{
  "num_hidden_layers": 15,
  "attn_scale": 0.177,
  "tie_word_embeddings": "early",
  "init": "uniform",
  "init_std_qkv": 0.043,
  "optimizer": "muon_variant",
  "learning_rate": 0.00297,
  "beta1": 0.95,
  "decay_fraction": 0.836,
  "batch_tokens": [8192, 16384, 24576],
  "train_tokens": 118900000,
  "max_steps": 8158,
  "dataset": "wikipedia_en"
}
Each number is 200 + 30 x the weight over its row's rms, rounded and kept within 0 to 999. Layers, rows and columns count from 0. The size before them is the row's rms in percent of the matrix's.

# layer 9 MLP down, 96x384, rms 0.262, rows 0-21, columns 0-63
098,235,188,198,225,182,258,246,252,200,191,216,266,243,221,263,224,184,190,255,259,209,238,169,203,246,199,195,252,222,217,249,182,213,129,140,248,198,196,157,239,223,225,220,194,157,203,224,140,200,173,233,189,208,170,186,214,208,165,231,179,182,177,241,231
100,164,193,246,196,157,206,221,168,217,220,209,210,202,188,196,230,244,153,167,181,185,237,164,200,204,214,198,208,192,230,195,160,218,194,222,249,200,202,167,284,256,187,217,204,212,218,245,185,164,222,231,220,201,195,147,190,228,239,234,204,227,196,199,252
100,210,167,194,231,202,140,232,200,232,220,230,187,227,193,206,195,194,203,158,213,219,216,189,145,228,252,243,178,245,224,213,209,201,180,177,184,215,187,180,197,162,177,225,260,179,194,173,166,211,155,219,135,184,212,226,214,228,251,166,162,202,233,221,276
115,166,246,174,195,177,194,185,196,249,239,219,203,294,159,163,203,230,213,221,222,194,243,170,187,197,193,118,227,163,162,168,219,232,173,248,194,190,225,206,202,156,218,218,209,221,206,190,167,201,165,199,224,238,178,227,199,197,207,179,237,191,206,154,186
103,234,195,161,221,233,162,145,246,216,196,218,201,189,154,229,162,181,199,205,188,191,203,205,144,178,187,238,193,198,190,186,206,209,181,190,201,206,228,197,259,182,246,196,220,173,191,192,204,181,188,213,195,176,156,154,241,232,180,230,224,179,185,179,235
104,220,158,239,191,209,193,221,185,220,230,212,179,225,229,212,156,189,214,163,246,213,203,209,189,239,199,226,207,245,184,183,204,213,212,188,215,172,236,171,171,171,195,201,182,210,144,162,243,232,174,229,216,209,193,212,172,150,236,231,230,212,224,171,284
100,195,237,206,172,218,226,239,171,194,194,230,194,210,148,224,194,246,240,197,220,239,197,244,196,185,203,165,157,214,184,225,155,189,245,210,193,176,191,207,151,180,233,192,206,227,214,260,149,167,229,212,287,228,212,203,200,175,232,220,218,176,220,282,257
098,126,214,192,167,187,167,193,233,199,231,197,208,195,177,187,255,158,222,212,230,175,222,221,237,145,199,179,182,214,204,170,168,154,215,135,176,163,175,207,196,173,150,131,182,201,218,234,209,162,244,213,180,231,245,155,169,216,179,161,211,241,168,225,176
101,179,296,182,189,240,181,219,218,153,234,213,199,129,212,194,115,226,202,208,206,156,229,204,176,220,227,199,229,237,219,183,256,194,197,185,203,242,228,195,207,190,182,229,161,157,175,197,177,190,176,162,196,180,205,189,200,212,235,175,186,153,233,194,177
098,156,198,264,217,216,167,179,229,223,164,139,183,229,247,221,219,232,234,163,147,242,213,213,246,173,201,199,181,210,170,226,233,222,211,247,191,203,184,192,154,217,181,202,185,143,176,192,182,185,215,191,163,162,221,205,221,223,214,196,196,219,223,204,185
103,188,172,227,195,202,212,207,136,194,187,209,205,202,197,163,188,187,216,173,219,210,233,238,187,192,136,173,206,169,202,182,237,212,202,155,179,185,234,207,185,189,199,176,205,163,214,178,185,224,262,233,190,216,192,174,183,165,152,204,197,204,211,229,202
103,228,181,171,215,239,226,204,237,227,173,210,193,239,203,171,179,232,207,175,213,244,233,144,202,203,252,220,261,242,274,174,222,163,148,209,181,188,271,188,238,148,157,229,254,216,187,146,182,208,174,177,188,205,193,182,192,197,181,280,217,177,169,196,142
103,174,232,201,197,219,139,195,187,194,142,223,146,222,196,157,189,190,193,253,236,205,201,173,217,258,177,194,207,234,125,191,215,218,270,217,227,190,169,163,246,263,240,184,213,211,246,223,224,206,192,205,183,226,169,217,210,200,186,164,251,215,165,231,156
100,227,182,200,213,186,147,227,247,189,220,270,196,214,192,117,234,180,250,164,217,189,174,195,218,209,211,200,191,192,188,192,232,210,227,241,176,206,179,202,207,227,170,245,169,136,189,175,160,199,163,168,211,139,193,133,232,228,171,197,199,191,231,191,165
098,144,210,190,200,191,201,168,232,165,171,195,205,243,206,241,197,213,200,194,208,192,218,208,204,203,169,241,216,192,207,198,194,206,228,231,178,217,181,204,179,216,161,179,196,193,169,211,189,233,187,174,181,180,190,143,179,233,239,135,205,225,193,180,239
096,206,201,173,242,181,217,230,179,196,235,249,258,212,202,148,187,184,201,202,217,185,204,178,158,229,146,193,219,222,206,248,262,194,173,203,236,242,188,244,205,199,213,212,156,199,213,159,221,196,245,228,209,250,231,187,178,171,205,170,193,205,196,221,259
097,136,214,217,219,159,243,122,200,208,222,151,170,215,190,243,130,209,204,189,222,165,163,175,215,199,214,156,203,222,156,222,214,258,162,199,230,239,167,195,174,233,177,204,158,176,220,215,180,203,208,242,205,177,246,222,156,199,148,153,189,159,231,225,276
103,194,203,224,282,161,229,217,187,173,203,225,226,148,197,168,163,159,240,239,228,213,215,200,160,143,186,203,220,160,205,241,225,174,218,171,222,156,179,204,215,180,191,177,255,228,200,219,229,202,208,222,216,171,183,182,230,174,157,200,172,219,179,255,171
096,175,252,167,198,167,260,244,244,212,239,191,208,204,231,192,221,199,135,215,243,201,207,135,206,173,139,144,243,182,208,257,232,179,237,138,216,175,225,215,192,219,227,183,187,171,202,196,175,186,204,190,262,201,183,155,198,175,173,199,210,220,251,179,178
102,222,221,183,208,163,212,154,271,160,175,145,150,144,191,218,185,182,196,249,188,180,226,221,169,137,206,239,231,188,234,164,241,218,191,211,235,182,206,155,202,239,186,153,201,134,200,246,180,227,223,211,171,251,144,138,187,220,208,190,197,189,246,177,200
099,150,174,176,187,210,161,185,152,181,167,131,193,190,158,205,193,208,229,152,241,173,224,155,211,227,164,177,202,178,158,149,210,161,215,197,231,214,201,89,178,222,195,239,138,224,206,237,259,202,208,151,211,215,203,231,162,162,158,151,204,223,188,160,185
094,177,192,189,175,138,205,148,143,232,237,206,133,157,181,221,213,213,221,215,200,135,175,199,181,192,183,233,204,215,185,197,203,187,169,161,210,151,251,115,173,187,169,177,232,214,181,224,139,225,137,198,191,219,165,175,214,232,213,241,227,251,215,214,239